Weights of a small GPT-style language model, trained from scratch on English Wikipedia.
Size: 9 layers, width 512, 6 heads of 64, MLP 2048 squared ReLU, vocabulary 8192, 59.7M parameters.
Architecture: rotary positions, no biases in attention or MLP, untied embeddings, normalized queries and keys, some layers without attention, shifted keys, gated attention, value embeddings, hashed n-gram embeddings, an embedding shortcut, norms scaled by depth.
Training: a variant of Adam for these matrices, 869M tokens, 5989 steps.
Each number is 50 + 15 x the weight over its row's rms, rounded and kept within 0 to 99. Layers, rows and columns count from 0. The size before them is the row's rms in percent of the matrix's.

# v: layer 2 attention value, 384x512, rms 0.0315, rows 358-383, columns 320-383
# o: layer 2 attention output (transposed), 384x512, rms 0.0328, rows 358-383, columns 320-383
# up: layer 2 MLP up, 2048x512, rms 0.0357, rows 0-26, columns 320-383
# down: layer 2 MLP down (transposed), 2048x512, rms 0.0333, rows 0-25, columns 320-383
v358 090:35 58 40 59 67 55 58 47 49 50 64 56 42 56 45 58 42 75 40 70 28 41 07 28 64 57 43 57 52 62 54 24 38 55 26 48 55 59 47 58 73 57 56 66 48 54 43 51 36 55 66 14 71 28 30 73 45 52 30 21 54 49 45 33
o358 100:53 65 75 43 73 41 31 48 74 40 35 87 46 49 34 55 57 24 36 40 89 53 64 37 28 32 70 55 95 38 78 37 63 48 58 42 38 59 50 46 17 59 74 62 28 65 43 54 53 65 31 48 48 37 61 64 50 69 56 46 26 45 41 47
v359 104:23 58 45 59 54 49 70 59 54 13 71 38 44 54 43 58 30 36 39 32 47 60 56 65 68 38 79 56 66 46 77 57 49 47 31 35 29 55 44 21 49 43 54 58 46 64 41 51 37 61 46 60 72 37 09 77 78 50 53 56 70 67 41 49
o359 083:51 50 60 42 55 28 57 58 54 66 36 55 41 44 65 64 46 52 54 60 37 85 49 50 33 48 69 46 48 34 58 40 64 13 51 38 60 61 70 65 37 44 66 40 56 46 76 53 70 61 40 69 26 60 44 67 61 44 38 66 44 44 16 42
v360 091:58 55 34 71 34 47 64 38 66 55 61 45 49 61 62 47 36 34 33 62 76 45 54 44 57 22 50 73 35 81 62 59 53 52 37 43 43 85 53 64 57 53 45 51 55 42 38 68 46 48 41 56 71 20 45 42 52 40 67 30 71 48 19 43
o360 090:62 63 54 29 61 48 46 69 45 59 33 78 60 48 31 56 44 44 62 35 42 44 63 69 48 37 53 34 57 51 30 59 35 46 44 38 58 52 39 42 44 38 67 32 69 49 57 58 44 13 35 60 31 60 38 47 50 20 47 59 67 60 40 44
v361 079:49 64 52 63 60 54 70 32 51 24 50 69 34 45 37 51 53 31 73 71 66 49 29 38 55 43 65 43 67 53 60 54 93 25 67 26 66 43 71 16 52 12 30 34 52 67 43 67 44 32 50 56 58 63 65 65 37 37 27 48 50 34 45 68
o361 094:43 39 67 50 57 40 62 54 74 52 39 44 38 38 56 70 40 54 50 42 64 82 44 58 45 59 68 46 39 87 28 46 47 42 59 57 49 60 37 80 65 43 38 47 64 62 54 21 48 32 45 69 52 44 31 28 35 41 46 46 47 50 45 47
v362 084:46 53 65 61 36 49 51 47 59 56 48 48 70 36 60 52 66 52 26 52 48 60 49 33 42 63 30 66 33 24 32 55 51 49 49 87 43 48 59 87 68 99 61 52 57 57 41 50 46 37 54 43 65 44 46 69 70 59 56 51 45 53 45 26
o362 096:62 36 68 31 54 28 64 54 15 64 71 50 77 54 62 42 39 45 45 50 09 60 50 80 33 52 59 61 45 36 39 23 51 59 37 55 54 67 37 28 55 43 50 56 46 39 67 68 62 63 74 82 27 44 66 45 43 66 23 61 76 27 54 54
v363 081:51 64 67 37 59 54 43 65 66 38 49 49 41 48 41 46 41 63 54 30 31 50 29 65 48 43 69 52 51 55 43 50 19 45 50 27 55 40 60 45 43 79 45 84 47 45 47 67 52 58 48 85 63 51 45 48 32 51 24 73 36 66 42 24
o363 107:61 55 68 48 54 39 65 44 37 67 36 43 32 49 52 75 35 63 79 63 40 64 48 45 51 57 70 78 71 55 62 50 43 30 42 68 45 55 60 38 63 39 44 73 59 80 34 74 43 36 33 44 24 58 57 58 53 41 63 67 49 49 73 58
v364 091:73 47 66 49 52 51 43 20 15 52 38 61 69 76 70 56 71 57 61 32 28 72 32 36 42 64 56 62 51 55 58 58 50 17 42 39 72 57 38 42 52 37 42 20 18 40 40 40 87 76 32 69 85 34 37 53 53 40 42 50 85 61 49 74
o364 101:88 53 58 42 53 65 28 66 34 35 82 42 64 48 57 58 59 43 48 39 40 56 33 63 39 52 73 44 29 52 36 40 69 85 54 53 55 56 45 41 38 54 23 84 75 40 45 68 76 34 33 40 66 49 58 61 24 43 44 41 34 71 35 48
v365 077:50 52 43 59 39 41 41 67 40 30 59 21 55 30 57 45 44 12 33 53 53 39 62 45 43 35 44 53 34 64 34 61 44 43 54 31 47 58 44 64 61 63 56 58 35 34 45 42 43 27 72 44 18 68 15 65 67 53 73 55 44 44 47 44
o365 102:35 39 37 31 50 62 36 45 51 55 45 72 62 29 26 19 49 66 28 52 42 57 64 49 59 46 41 59 57 73 53 69 58 53 44 49 69 48 46 60 30 36 32 45 43 35 35 52 54 38 48 72 22 39 37 32 49 54 42 33 41 70 56 45
v366 086:60 48 52 56 41 47 57 57 43 63 47 68 50 64 50 61 47 40 41 67 75 46 50 47 32 54 35 33 51 68 34 58 35 43 58 56 56 70 54 49 60 29 43 21 42 66 65 58 62 56 21 39 59 59 85 31 46 52 42 52 39 63 50 74
o366 091:67 57 42 69 26 34 32 74 38 17 48 45 68 63 17 28 79 49 73 33 33 50 57 57 38 52 37 84 36 51 52 50 46 55 55 74 43 52 60 57 48 42 45 70 45 28 41 49 57 27 62 75 70 51 54 49 61 66 65 39 60 30 57 52
v367 084:30 61 52 50 53 50 62 31 44 58 52 48 45 57 37 47 59 73 60 66 43 61 65 62 30 61 52 72 36 46 62 80 45 57 52 56 46 39 76 43 60 33 31 49 61 59 04 90 70 61 37 34 72 56 65 56 46 45 39 52 37 45 47 27
o367 103:71 52 68 68 57 45 50 75 48 67 45 37 54 52 53 51 36 59 66 51 48 33 59 54 56 56 54 44 38 62 64 63 31 25 46 67 23 47 48 43 84 47 69 55 69 68 24 42 77 66 47 40 45 30 30 16 57 32 61 43 38 73 46 63
v368 085:77 70 40 38 51 55 62 42 51 23 80 44 47 47 54 77 54 34 36 59 62 56 54 77 52 39 55 70 46 38 67 34 48 72 49 63 36 59 17 42 36 50 41 78 53 38 57 58 28 44 71 60 47 59 50 37 31 47 40 59 39 42 51 19
o368 086:37 37 61 56 64 43 61 20 40 71 65 37 04 54 54 63 14 49 38 66 63 43 00 42 80 49 46 73 91 08 53 46 63 42 47 72 36 56 59 54 48 72 59 40 55 70 56 57 53 73 43 56 53 54 55 53 58 67 68 41 41 48 57 74
v369 095:53 66 39 60 51 47 50 29 52 54 26 42 33 37 69 42 72 58 52 36 60 40 45 41 41 49 47 58 46 19 66 44 53 37 59 57 43 40 53 50 61 27 31 36 17 49 48 42 53 25 63 39 44 33 58 53 25 50 82 73 55 32 57 49
o369 107:48 49 59 66 64 32 67 29 58 38 51 61 02 54 54 45 47 40 37 39 46 58 33 42 15 61 42 53 59 72 35 47 42 54 38 56 34 10 72 45 61 53 49 79 40 56 50 45 63 67 46 50 28 40 63 65 62 43 64 58 58 54 53 58
v370 077:34 60 38 72 44 45 51 44 39 61 35 85 44 68 36 62 44 45 67 47 33 55 64 64 53 41 38 25 38 59 55 68 78 62 38 37 30 37 63 84 55 24 47 60 42 54 40 53 69 37 69 58 61 36 33 62 37 40 38 69 29 73 63 45
o370 103:37 38 52 24 32 01 36 58 61 46 48 44 65 22 60 66 57 63 69 37 52 31 50 51 72 52 46 55 47 35 44 27 49 71 61 76 47 46 41 38 48 58 42 72 43 32 46 39 56 38 48 39 45 51 35 31 39 45 40 32 51 67 21 50
v371 082:42 33 38 74 48 50 55 62 47 44 50 22 49 53 41 69 28 63 73 33 68 49 44 51 54 27 74 53 50 44 70 49 37 68 49 22 57 66 33 58 29 55 37 58 40 48 46 20 70 63 59 39 58 14 28 49 52 25 26 48 53 75 23 53
o371 090:72 71 62 27 62 57 20 77 46 64 37 56 39 57 30 85 41 51 33 48 63 86 66 48 47 51 76 43 63 59 52 56 28 53 68 61 36 64 66 41 55 57 51 59 44 34 34 65 41 44 48 63 57 68 42 59 60 53 41 56 46 51 54 45
v372 081:43 63 59 72 56 67 62 45 52 48 58 36 51 55 67 53 43 62 37 59 17 50 29 36 43 45 25 49 58 57 22 73 62 61 58 51 50 69 47 45 48 66 48 39 85 37 79 64 07 67 59 65 61 58 66 62 25 62 44 26 59 48 47 41
o372 096:58 47 62 49 32 63 67 42 65 55 54 48 84 45 60 21 70 51 52 65 63 71 49 35 36 59 59 40 33 75 68 41 46 27 55 43 61 38 69 62 99 76 35 47 43 79 32 44 38 46 35 53 24 46 55 66 61 56 51 63 67 56 57 64
v373 083:45 76 27 62 39 48 38 47 45 54 30 39 54 67 43 64 41 97 77 49 45 50 34 50 49 45 62 38 66 43 44 43 44 37 48 64 52 28 58 53 61 65 46 73 68 59 64 78 31 68 55 51 82 65 67 62 50 45 26 61 48 62 39 69
o373 101:49 57 84 39 41 49 43 55 72 67 62 53 81 63 03 53 34 32 74 34 57 52 51 55 18 61 54 65 50 53 49 33 50 48 31 71 57 89 60 37 79 70 56 54 68 34 38 40 34 40 49 81 45 48 20 49 36 40 42 54 48 67 54 74
v374 085:64 63 80 32 24 58 50 73 41 44 15 63 34 53 64 58 70 64 59 34 45 41 40 44 59 44 39 35 46 15 45 48 32 21 52 48 47 65 34 34 56 58 40 26 48 74 69 40 58 43 53 72 57 55 47 56 36 58 53 36 57 44 77 54
o374 094:89 47 52 47 35 41 03 70 41 55 35 46 79 43 05 51 57 40 32 43 62 35 43 45 61 53 39 30 38 53 54 68 63 27 84 51 29 63 48 44 54 42 39 45 52 23 59 25 59 35 96 27 38 65 36 68 50 77 37 62 45 67 44 47
v375 092:60 60 48 29 44 49 40 72 27 50 49 59 35 52 44 27 79 53 73 36 19 57 48 57 53 50 54 51 61 39 14 42 50 44 60 39 52 10 36 36 56 44 59 51 77 53 57 71 36 59 28 42 46 26 29 54 37 59 60 86 60 37 50 51
o375 091:54 61 77 47 46 58 62 31 39 59 60 45 55 47 26 54 43 57 57 49 61 67 57 22 58 48 57 42 73 49 41 20 42 44 46 33 57 34 56 47 67 43 53 43 54 40 59 43 54 59 80 55 42 62 48 50 53 28 67 55 49 41 71 43
v376 094:31 48 71 53 49 39 48 64 68 36 63 49 65 34 63 57 21 21 36 56 38 39 20 42 55 69 53 66 42 54 51 51 51 58 54 25 71 38 62 47 59 77 71 51 51 50 50 63 36 54 49 50 29 47 42 62 37 71 19 39 45 65 58 30
o376 095:49 54 49 54 46 42 35 37 54 60 88 42 62 56 78 00 79 60 48 44 44 63 36 56 42 66 60 13 63 32 33 30 48 42 28 40 66 52 35 48 50 70 54 41 62 63 34 34 23 45 45 78 54 17 45 88 45 79 34 37 21 29 63 40
v377 091:18 55 50 61 28 43 47 32 51 52 29 77 53 32 57 49 37 58 41 22 79 60 38 71 64 60 44 53 78 47 61 45 50 59 58 35 44 56 26 52 55 69 62 37 75 58 14 37 51 57 37 14 45 37 52 65 79 62 34 34 42 52 36 63
o377 101:43 39 46 58 62 38 69 58 64 60 44 63 57 42 51 21 47 58 34 25 55 62 53 37 51 34 33 53 51 58 68 34 48 80 62 45 66 26 59 40 37 30 19 41 27 35 62 47 19 38 26 52 54 57 48 32 62 55 44 50 45 50 57 36
v378 094:50 60 47 45 60 47 51 55 53 51 29 51 62 53 65 64 46 28 47 75 49 53 31 33 44 53 32 53 53 64 56 58 88 38 61 79 45 49 50 79 83 57 44 51 52 63 29 67 38 55 58 42 16 40 79 54 53 45 38 41 52 45 42 46
o378 101:34 70 63 41 64 75 70 34 39 57 50 55 56 63 59 46 52 81 62 59 36 39 60 41 81 39 33 44 29 40 63 34 59 48 42 58 42 66 56 45 52 42 65 35 35 33 63 75 58 52 49 42 26 48 74 33 75 40 50 43 24 55 62 43
v379 093:67 55 50 45 30 52 38 51 50 51 45 38 40 55 53 53 38 34 63 65 58 41 60 24 49 30 47 60 31 59 29 79 84 19 78 47 60 56 49 68 45 52 35 51 62 55 31 22 62 51 27 43 44 79 77 31 46 47 50 36 54 40 28 43
o379 097:60 41 34 53 54 65 54 65 31 69 32 53 49 76 42 61 53 67 34 33 37 69 30 39 87 33 34 73 52 42 44 23 21 62 54 85 74 33 46 53 77 45 49 37 46 44 64 38 38 39 54 59 69 54 46 19 65 68 49 29 35 66 66 58
v380 076:52 56 52 66 29 47 50 54 60 29 28 45 54 30 55 41 79 21 47 59 69 48 50 28 57 53 45 52 18 52 39 41 67 61 39 49 44 53 56 42 44 61 42 42 24 77 48 31 49 23 91 49 49 70 41 42 48 28 56 38 41 60 63 41
o380 107:58 59 24 32 81 39 25 42 42 32 50 52 45 34 46 62 45 65 58 61 40 25 16 48 51 35 54 33 36 08 73 93 64 67 21 77 49 46 50 30 22 41 90 56 36 58 50 41 49 47 55 36 58 77 32 51 54 40 57 54 70 32 38 55
v381 083:62 85 61 25 35 47 56 65 59 40 64 51 34 46 33 49 54 59 59 44 45 51 70 57 33 48 26 41 63 56 41 52 37 72 60 45 61 35 34 30 32 31 42 19 52 68 57 62 43 68 29 22 41 54 40 60 41 43 77 32 67 47 52 40
o381 111:69 56 51 42 76 68 49 74 59 66 35 26 53 44 43 74 26 63 38 31 69 44 46 41 46 47 34 56 33 38 65 82 46 62 90 68 69 62 40 66 61 69 60 71 57 27 27 52 70 38 51 45 36 55 38 57 36 61 42 57 47 53 41 62
v382 098:69 60 17 52 57 44 59 44 50 62 41 37 56 53 47 49 64 33 41 60 59 62 70 52 38 61 72 75 72 37 26 74 39 42 53 58 54 53 50 63 32 25 43 36 63 23 54 48 67 66 92 46 79 50 46 61 31 34 27 64 76 39 13 49
o382 105:58 40 47 32 67 69 50 30 47 52 66 67 44 46 27 52 43 37 53 27 48 45 60 71 50 57 59 48 59 78 54 48 38 71 49 59 66 46 56 68 53 64 39 34 47 62 60 60 44 58 31 55 93 33 30 31 84 49 81 36 43 50 59 67
v383 085:56 60 79 41 47 48 65 69 41 54 46 71 43 42 50 42 38 51 55 37 54 44 52 35 48 45 59 47 32 40 23 76 73 58 59 50 45 40 68 26 20 59 38 77 50 34 61 56 57 71 28 20 24 49 51 68 24 49 40 41 53 44 58 64
o383 103:40 68 46 39 42 79 29 41 71 47 37 37 21 45 14 60 53 36 26 57 34 09 22 52 69 34 40 35 37 45 44 65 40 71 57 46 35 43 56 47 63 60 48 50 74 41 52 43 26 13 50 44 43 47 44 46 60 44 33 72 35 52 38 68
up0 095:43 63 74 66 42 36 46 64 60 57 51 60 48 68 32 56 47 64 54 51 69 37 65 33 44 50 77 43 61 54 31 49 58 33 45 69 72 58 49 41 33 78 48 50 47 68 51 74 53 48 33 50 34 53 34 81 55 45 60 36 67 34 54 50
down0 099:50 64 54 15 61 50 60 37 62 45 57 60 63 80 53 52 68 75 35 65 42 38 45 74 55 37 73 43 60 55 71 34 53 42 78 65 37 44 31 46 42 64 53 68 32 64 41 56 35 51 30 26 67 54 32 60 64 54 59 51 40 58 57 20
up1 094:48 73 23 54 56 43 40 17 56 25 59 45 34 42 64 58 49 68 77 43 47 27 47 32 51 53 57 62 29 44 42 56 60 33 42 44 59 63 31 22 36 53 50 65 31 61 50 77 60 37 50 55 23 47 50 57 07 55 47 63 61 29 35 81
down1 094:53 38 82 49 41 46 56 82 48 60 55 34 38 43 67 45 43 49 49 54 42 41 78 71 61 61 52 72 61 32 52 44 57 68 60 57 50 66 55 79 64 76 56 61 70 74 60 31 52 72 28 63 51 23 34 70 42 46 71 46 65 52 27 40
up2 114:52 56 50 35 29 56 39 54 20 48 47 58 55 69 56 79 29 47 33 65 58 57 53 37 45 40 39 42 37 42 56 28 78 42 78 39 57 59 35 58 22 64 61 37 29 63 58 45 55 27 37 38 49 44 44 40 53 36 74 38 41 25 41 16
down2 109:46 59 45 51 48 53 52 53 36 63 60 43 40 47 54 39 28 41 40 34 50 92 29 49 64 43 66 60 35 50 48 45 35 51 71 69 36 47 36 45 37 64 60 45 52 72 36 26 56 36 47 41 58 48 59 49 58 31 57 32 61 29 42 63
up3 108:58 60 28 50 56 28 31 63 56 29 43 51 45 68 41 27 55 24 99 48 82 35 34 48 37 37 53 29 81 59 33 61 56 57 74 57 34 52 44 76 43 57 34 55 75 29 57 22 48 08 62 51 33 64 39 56 33 51 53 55 29 33 51 59
down3 109:46 68 69 46 79 47 41 31 73 55 46 39 68 40 48 51 32 47 35 46 45 53 41 49 36 39 64 59 58 47 44 53 48 65 44 45 29 88 21 63 67 42 53 44 50 32 45 62 73 45 71 50 58 51 72 31 31 55 54 67 46 57 41 50
up4 105:45 81 46 63 54 34 41 64 51 34 32 49 29 80 50 53 86 45 37 86 40 53 63 55 52 14 55 32 32 59 54 50 58 40 49 27 65 51 63 68 37 27 44 66 36 43 39 47 27 71 46 67 52 34 40 56 44 59 59 61 50 61 71 27
down4 107:58 68 21 57 62 48 41 62 39 33 75 43 38 72 41 31 56 48 50 42 54 61 26 48 81 56 43 39 09 50 36 72 39 50 56 38 45 34 44 54 46 60 40 38 58 45 43 51 23 57 50 58 75 45 77 37 47 77 51 31 54 47 32 61
up5 105:57 52 38 54 24 52 41 77 66 49 67 66 45 49 45 49 29 52 64 68 52 65 62 82 50 62 54 37 72 48 41 58 57 34 67 86 61 39 46 34 34 73 54 66 55 57 66 64 47 19 49 52 63 58 89 47 24 37 46 60 81 49 73 71
down5 107:49 63 49 60 76 51 47 52 69 53 50 31 40 50 35 26 65 44 76 28 25 60 48 33 54 55 47 76 49 33 64 51 24 54 19 65 59 26 47 76 40 46 62 51 50 37 78 40 66 43 42 53 63 78 36 60 55 64 46 64 63 50 92 60
up6 104:38 74 39 36 47 48 62 54 59 21 44 44 39 93 56 76 74 69 57 45 34 36 38 67 46 54 36 62 40 43 76 40 42 34 30 76 49 78 48 43 54 34 44 51 47 36 43 31 45 61 42 55 42 50 52 46 34 40 46 69 47 58 64 49
down6 104:51 39 55 54 28 25 59 21 46 53 45 76 38 27 92 72 57 53 39 46 60 49 71 54 60 43 56 43 65 70 69 71 80 38 47 24 52 79 54 37 53 61 42 50 48 57 53 48 43 59 60 48 23 42 53 62 32 59 45 62 50 44 56 55
up7 119:35 65 52 37 21 54 52 65 33 36 42 57 49 56 24 56 63 50 51 65 64 14 41 56 39 58 38 65 34 49 39 49 60 60 51 52 51 54 39 44 46 66 00 53 69 18 65 16 51 53 62 72 28 49 67 39 21 28 64 47 32 61 47 43
down7 115:67 61 77 45 44 51 77 41 68 67 51 24 56 71 44 34 60 38 39 39 34 31 40 45 45 50 19 48 68 30 52 59 52 63 45 85 45 64 31 54 51 60 37 54 65 33 61 34 65 64 67 34 54 81 63 61 36 36 50 58 48 76 63 52
up8 093:49 47 44 39 58 58 24 76 65 32 24 14 53 45 40 73 44 48 45 34 42 46 64 44 57 21 55 27 43 71 70 61 34 70 78 72 63 46 32 32 65 58 52 50 37 73 35 18 61 43 47 66 25 49 64 44 62 43 52 23 56 40 66 39
down8 097:67 22 35 39 30 66 30 47 56 57 45 46 67 35 45 45 14 48 37 47 42 30 61 09 35 68 47 25 40 41 42 48 50 57 34 32 38 43 48 38 47 52 57 49 62 52 30 14 50 35 42 74 58 66 69 32 43 64 32 27 41 45 37 40
up9 111:35 49 54 44 45 36 48 29 62 54 80 63 48 61 45 59 68 73 35 61 45 29 49 62 35 40 43 36 41 51 60 35 44 54 50 59 68 56 39 47 42 35 26 48 44 47 31 37 66 37 24 39 54 73 66 46 51 52 51 58 37 53 75 46
down9 107:27 39 35 67 57 57 37 40 60 74 80 23 58 41 39 61 39 79 59 64 57 54 23 59 73 14 98 50 42 64 34 49 78 64 45 63 66 52 53 62 37 31 32 44 37 59 53 56 49 36 61 90 57 82 68 47 70 60 33 70 24 52 46 50
up10 088:43 32 26 75 47 50 38 43 35 53 46 55 46 58 76 49 49 34 54 42 60 40 48 45 52 77 32 41 24 39 52 19 73 56 61 53 59 64 35 88 56 56 44 49 24 47 49 21 63 26 33 39 39 75 41 24 61 30 55 47 61 50 45 40
down10 086:66 61 57 29 37 18 38 49 70 59 49 51 44 50 55 57 30 46 45 45 49 51 58 61 32 54 53 70 57 57 44 55 54 47 41 69 75 50 42 19 47 48 22 31 38 39 49 75 59 71 75 42 41 17 41 61 36 63 43 73 61 65 41 62
up11 093:63 58 37 60 35 51 50 55 38 52 26 54 45 39 59 48 62 44 41 53 48 47 44 47 45 63 21 54 47 64 53 70 65 51 34 68 55 55 45 51 63 45 47 63 37 28 57 74 67 63 42 93 65 65 59 09 21 52 91 44 45 45 90 53
down11 096:62 34 44 71 55 40 44 39 47 30 23 33 38 74 54 71 64 42 87 56 48 72 28 42 59 42 44 61 45 47 63 74 18 64 47 58 30 38 30 54 49 17 72 48 61 57 37 13 39 39 30 56 53 76 23 48 48 57 32 48 49 52 60 35
up12 089:18 74 59 35 15 46 64 44 29 58 30 42 53 44 41 49 33 42 42 34 64 42 57 27 44 36 65 29 53 34 34 53 42 36 49 51 41 46 39 77 31 45 39 67 80 36 62 46 50 66 58 86 54 55 31 56 50 51 40 11 51 51 65 53
down12 089:73 42 62 63 77 51 30 66 71 51 78 58 47 41 59 41 54 54 58 62 37 53 47 62 56 74 48 58 43 54 64 48 49 81 61 47 84 65 47 25 65 60 46 35 41 65 33 52 55 52 21 37 44 30 67 46 58 46 35 67 51 54 28 52
up13 093:37 45 35 37 44 35 85 52 14 56 61 47 28 40 51 77 46 61 59 67 76 35 29 42 45 53 54 33 54 63 63 57 47 57 44 43 48 56 55 38 65 53 49 31 43 28 24 39 23 34 51 30 42 43 70 23 23 46 74 42 47 47 50 54
down13 099:34 29 44 60 62 72 63 71 44 84 50 36 56 47 53 65 36 38 56 55 53 44 42 25 42 68 59 37 47 60 51 58 61 63 59 47 26 60 48 57 66 49 81 39 42 62 50 57 78 48 64 15 75 55 47 32 51 68 71 45 57 71 50 71
up14 080:42 51 54 68 41 55 50 81 50 59 41 64 32 42 39 37 40 28 46 53 63 40 41 69 30 66 52 38 10 59 74 60 24 33 88 51 43 49 50 43 71 38 47 66 53 45 38 23 43 15 59 51 23 22 64 50 62 50 56 43 65 60 30 46
down14 079:62 30 87 46 47 23 72 54 37 50 23 51 73 05 67 59 48 44 38 71 45 41 86 64 32 57 13 49 59 33 56 53 60 42 57 43 68 84 36 53 61 60 46 64 35 51 46 41 63 55 44 53 34 37 54 56 48 25 30 66 36 66 27 52
up15 102:61 48 20 21 40 50 53 38 75 69 32 53 52 61 22 70 47 30 41 53 51 50 51 50 59 29 64 66 43 47 58 70 40 58 78 57 70 71 36 63 60 57 50 78 33 44 54 48 59 54 51 44 63 13 75 56 39 70 44 65 37 41 65 50
down15 104:57 59 34 34 77 65 49 68 75 58 30 42 69 43 15 56 26 69 53 59 45 55 23 69 54 44 59 65 57 68 71 52 50 35 46 64 57 80 46 33 56 57 49 54 39 52 43 37 43 73 74 84 56 45 65 52 67 60 42 30 54 45 53 80
up16 097:45 05 41 49 45 53 40 39 54 71 23 63 49 76 62 67 60 40 52 67 28 46 32 40 34 53 55 39 57 57 93 50 68 62 52 53 69 86 71 50 43 74 48 71 45 52 43 49 57 41 51 30 18 75 46 42 45 27 20 76 34 22 41 41
down16 096:38 48 34 68 47 54 40 78 50 56 67 46 40 15 62 53 72 23 58 40 60 62 53 33 45 39 50 47 72 34 66 31 43 59 48 65 37 29 28 27 46 71 59 29 42 67 40 29 45 67 25 50 23 30 52 71 47 29 39 73 57 44 45 66
up17 089:33 50 53 65 36 36 51 52 60 52 63 59 48 52 60 57 52 47 38 62 62 43 65 77 48 65 13 45 59 36 48 53 53 51 54 54 54 43 29 45 18 42 38 72 59 39 42 40 42 55 38 56 65 58 58 68 60 54 45 11 47 45 61 60
down17 094:44 52 39 40 41 43 64 64 48 45 69 46 55 42 56 64 61 48 33 69 54 79 68 53 58 58 35 57 61 45 68 24 53 59 55 67 51 23 83 58 58 53 55 86 53 41 34 72 39 54 41 36 67 69 56 79 65 79 28 45 60 41 31 49
up18 109:46 59 44 64 44 64 58 39 28 48 29 25 73 69 61 38 68 68 65 53 46 47 54 61 27 62 63 31 31 84 40 61 59 38 79 66 60 67 57 31 44 63 52 48 76 41 39 69 32 45 35 47 36 47 46 75 50 38 66 48 52 50 64 55
down18 106:42 62 48 53 78 73 50 45 52 70 31 29 47 59 21 40 36 53 50 55 34 36 30 87 48 43 52 46 62 57 22 60 57 36 29 32 46 14 43 45 34 66 22 35 35 58 51 58 64 63 40 61 71 71 34 69 58 57 43 54 63 54 47 38
up19 101:26 60 47 42 35 48 49 41 42 57 57 38 25 67 51 42 65 80 45 52 60 55 62 81 47 60 51 36 40 74 52 53 60 47 41 62 47 47 42 45 46 38 28 62 77 18 47 47 59 65 40 66 50 20 45 40 43 48 47 45 27 38 21 73
down19 101:40 75 57 25 47 55 60 49 32 72 59 47 22 35 70 45 44 74 58 48 74 71 67 51 70 47 54 67 72 48 60 39 63 34 26 34 56 66 57 07 43 44 41 22 39 34 43 39 75 49 65 65 30 52 80 41 33 55 47 75 13 52 26 72
up20 119:60 38 70 27 23 32 39 30 45 58 48 90 57 51 27 40 66 64 72 53 48 51 73 46 35 53 46 35 52 52 58 48 61 40 56 51 76 50 36 45 20 85 46 45 49 43 47 36 58 39 28 52 40 52 47 45 62 57 59 63 27 33 76 38
down20 115:37 52 58 52 49 59 36 43 75 62 46 45 47 53 09 46 40 32 62 23 39 43 48 63 65 79 34 46 53 67 58 31 55 57 41 55 40 18 35 51 51 52 35 53 87 37 59 40 62 72 54 74 42 46 42 37 76 43 46 45 65 65 55 35
up21 103:40 50 36 33 18 56 28 24 65 25 55 37 47 51 53 25 77 43 66 66 59 66 84 80 45 55 42 37 23 65 83 45 60 24 55 64 50 33 45 54 37 45 41 72 56 57 65 44 68 54 05 32 60 70 60 56 32 35 61 44 72 37 29 78
down21 099:45 46 36 55 59 59 56 51 53 43 35 59 34 71 51 45 70 37 49 55 36 64 67 58 57 46 40 38 52 50 30 82 35 80 47 40 28 86 58 38 34 52 62 51 60 59 46 54 41 50 68 46 54 42 46 54 39 47 84 48 59 48 67 14
up22 110:39 57 62 59 48 56 64 67 41 52 69 55 49 64 55 20 33 71 60 40 56 28 33 60 59 52 51 41 35 50 59 47 65 41 38 25 60 52 41 36 17 48 51 49 56 35 66 77 54 27 47 40 59 35 60 57 41 26 44 27 52 61 58 36
down22 106:39 58 58 52 57 46 38 66 41 67 59 35 64 47 69 47 48 55 49 36 28 46 18 32 41 29 35 21 46 54 47 43 71 30 44 45 42 24 52 62 54 48 86 45 45 51 77 68 46 23 46 21 53 54 59 81 50 39 37 58 57 53 43 45
up23 091:42 77 52 48 76 38 59 46 53 62 32 48 70 73 47 79 48 40 36 41 59 44 52 36 44 26 47 50 56 36 69 72 61 70 59 41 54 59 69 48 50 46 45 49 39 37 56 34 59 35 57 50 60 48 38 52 27 47 48 53 39 48 44 57
down23 090:51 54 32 60 56 53 48 65 51 40 69 68 33 34 34 37 37 22 71 50 40 56 46 42 64 50 50 33 61 28 40 28 34 67 60 49 38 42 49 54 45 66 76 28 40 29 40 46 54 50 42 59 62 41 46 45 49 60 23 68 61 30 60 27
up24 095:56 35 69 98 33 51 33 34 57 64 52 36 63 59 51 58 37 49 62 54 63 48 73 55 54 72 33 80 35 70 64 28 60 69 65 39 54 27 40 42 62 64 35 83 34 82 37 38 48 37 57 33 55 68 30 39 48 68 47 71 32 50 59 60
down24 096:64 41 62 59 47 65 68 65 52 35 47 52 43 62 66 46 56 54 47 57 48 60 72 63 55 38 40 32 69 74 27 97 64 39 51 75 51 43 48 76 31 44 56 36 41 61 40 50 36 47 66 46 62 81 51 73 66 47 49 53 44 58 47 61
up25 103:69 51 58 34 34 17 53 47 40 60 44 61 45 66 36 58 52 34 46 62 61 32 34 72 41 41 59 61 49 32 41 53 73 40 40 55 55 53 46 28 54 21 09 54 74 79 83 64 37 57 38 55 52 44 46 35 49 43 63 56 37 45 51 63
down25 104:82 55 48 49 45 48 02 44 42 55 59 64 44 46 46 58 27 49 32 57 58 35 40 53 51 50 57 44 58 56 67 33 68 45 33 52 57 34 82 63 43 50 48 28 18 55 66 61 70 54 38 83 64 16 55 45 39 51 69 65 66 64 21 61
up26 095:65 47 72 48 29 56 19 69 31 39 56 35 54 54 56 73 66 51 44 41 62 49 52 51 46 28 11 58 49 20 74 71 52 39 41 68 36 64 33 53 43 33 30 73 58 62 68 42 60 54 62 70 39 28 44 69 46 58 71 50 51 38 46 33